From a checkpoint of a small transformer trained on Wikipedia.
Size: 10 layers, width 128, vocabulary 657, 2.17M parameters.
Architecture: RMSNorm before each block, rotary positions, biases, untied embeddings, attention and MLP in parallel.
Each number is 500 + 25 x the weight over the matrix's rms, rounded and kept within 0 to 999. Layers, rows and columns count from 0. Numbers have three digits each.

# up: layer 4 MLP up, 512x128, rms 0.217, rows 125-135, columns 0-127
# down: layer 4 MLP down (transposed), 512x128, rms 0.112, rows 125-134, columns 0-127
up125:553511519540498574522497488508462472496517521473529476514483479521467533504472486505500499492465498521518474511504480498540507522493465492497526492484497495502567518507504510501520507490484496487489515503480475484506529529519487506473512530517459529520494485510460478555505538510504498491520499509494472529465536482514500468510473495482432519487533511466514476502518511528462530529531
down125:496506498501493459434488511471500443499493476541504527477492509446480471488519454568462512533479535493505543524463520489472503503455538511491481530549502491504447505506509488511512492494487527478492524524480507551461482492496521493504517494469511513513515516494494525492532440498487452552513516495519497494509487524473530523487531479475502487500520464487446460479483521506493491473476
up126:537532489521472492492523482525505491481540462444512500491504520469492521495449512497545527521463496511487514463485489485520482508484470457531564551530481499515515494495463460510456503500546511536453542504525470495501485495519508514546510522510468546495512508529489507507514532526521531543485535508495467526505527478464494514496481473508466482508520462472489524484515504505531471523462
down126:494506538487521501534437522485491512524517493496503506457529515511520485560476512534465516472509504489516515521525531507518504499540504536486465511462507509441515542514527557524554479460488524479519433518485527518517462525481494489512500511515513490506486519495507509447498426492520483512541490492466545498548465485500475488493544545510498490481544496487488547545494511499511519493493
up127:460515483497482533484499498477519492491527479511506500495475511513527467464496551487453509563509483509532544499535484500513507524492517495496487484507526524497514494473502511511519512542491550495503491469499532502531508521484530444498500491527518478522489482517524512569482476492493515510512539504530532478519473460480514533511498462476508523481453533473470515513549508491489520458482
down127:521482520516530482522499513500481499456496498513497466507493469494479525543486489503532505461493542476438469508539529480506496508561480498519484500515507529500535530542475511500482496526480467500548524470512518559506477497520464487474527487487478502482492496479486465514488517489488476525537496495503439507532489464503507488532489500493477519529540448461492476440529501558499490511503
up128:515523516497517543522502513500514504525518528478534528486514521475533520473467479485499504535511512529465581507487478494503507508450484470476516479500480490500537495497543545436491481530494472508476495522473454499501518521503550514482474505463478525486513524495488498447480501511512500489488473526485557494494457464504484494509490502490464530496493555501534501501488524475491508495507
down128:529505527469493441491485493500519561462507503508532482474512511501526457477525530522494484476517469472568500545499469486472533527543479507515484538499503526520477466480472471520505540474496502483485491500553507491504486526498514482482483454479555482510505518515465544512526515478477501508500498491494501493545514498485481530518509480517526472487525492521480544468506514552513460519446
up129:494473495552479494519527499468489514508490521468501502477499506530481474490484518519449473497495522522479522548511489526527540503518463504518510475477513488504514483447493506513493517523533487513468498525514521523463492436492453506470526510521526479476481515524495451482519475542497484489534529523496525533479501450529503517480530502539441469459481549463535501481471517502488533519536
down129:493514496477480494487480538474540493490514472519494475462520542474548497468490489502534528475491489506529514462444522460500466532490503484478512504529494471510498529519498509444510509464526525502497489513489511470517509537511541527501475505511484513533523472452547498528525544485508494491482534487509501442551507536491510507486524477462579515534502464507484465500528460523457468478507
up130:472513520510508467448491512518508513522475501515514472523547506510518491524491511524536529559456522501443498524472488526496539510497542520482500477478464497485558471486505449463525497528497482470500505484513555530547515532505476482531517510449489452500517515504462494477554524515507482530502496465511531525508497569546484519459503463462507479528494557455507497470553504528499505484526
down130:532524474501469481453493523500474503492534515543528510509543508517548534523534472528466501475532469473462477507488493486459481514499453549530469446492454518486469508538522489523486475527506508473485458496489518496467564485527500478505517484509498523446450502531533524503505463515475486500511563516508499473460503498506460536552494506539517498469515489484487541478492503505476505489524
up131:488476506546507520499519571494457507503493511490489449505520493526474488513451498512483436500470469560486497500519533507511480480532477472482482509426479491542535506478492494496501510548481440448514480489506522520470488499462493457474512522500513458510495508487539487520521462463445523494456523420508516493485505518484517513506528529505489531494500523495548496531539482546489525509504
down131:479518543474485478543544499480487500468518483475509536528531496491538537526499488491515511535528526513511481497522512451514474437568518491460502444500462512487466514475440483516470525497450500507449504445540515488528451542509493494497480523514485496462482457490492573492512537486509472545496483516494507425547563490483512505516469459465448494494555498487515508519461543469485524487535
up132:535486505497541523501481515488519508487503525549496534518579503488531509498530496483503467511479513485479479484512497566492528515532491509535494507517505521505500555489496517476529472528513520447482564509506505484498489465480511586485514507465514521536489496509506466531487470503485512517510465469477519519425503486455454524494499450480515469462514505524477543484525511514496501521463
down132:516513506494498469527514456521515523473525506504499509483527532482514499523515520483506468529533493517499482514502527515520504524494521491477512541488529496524532487494509502481479485512493501512519534500522484503453507519432481499512498467509501492491520477495538505485503523527528519525519506518527488458501509480497522500473511487505506521488511533482479478500494514523503502512498
up133:506519517522488482505523535506495487499476527479482529467503480455477481549475514528482486546509481469511515494481476510512500485483495503529530503501496485505458525488535479466492494516526529503491490528468505495514540448508561501508512544494502509518516494515451528504502541518513543495486480509487466540550515498451468527514460490523472459450483537491523491525517514508496512514487
down133:468542500485486512517507502467480479486527507525480481476524535562490525447512448476533476469514529503476473513519520487513519493480464510507466486496497486497476499486464544564519525478480525484539508485517484513499456503500465473525486469507492511486464512494497504499531491501493477543511515508499506445469485506541548493490502504510521542562487517463468498503498495482471505473474
up134:528483517470526474498513534500539491504536479536504510523509512478471512461468493482473527512495514500518478534518483537497481500500520552500508509520519471561471516451534503492460548457520540527469480525498499484555470496511457517526487507513507507532499530490439520467527499494469500538532495480513508491523496472489520523505470483557509487540517482478534555500482514495499477478488
down134:506534503511527494483479504534482504488499485489484451530509528523498503582524452553526506495502502491483494415543504489489519512482515489482476485490445480469537485486508469515460504479477491440493524511540533514461489472486491511520524523497481497483476485447461451530483500506461486506511515480480480500491472442507460506524477538548498533511486507488514496464511506513475521451530
up135:517487498473491502518507501522513460516528541476513488514480494500508526478512498453524511517500498551473476526539533457515518508509491482481478509496459515519489500521506470488473481502480524473493502471492500478532553503525489472515459526515506484504484454524565519525512481520480507516552553498464495512528474494511496498494489524509521522514532466508519529506493532469547514543497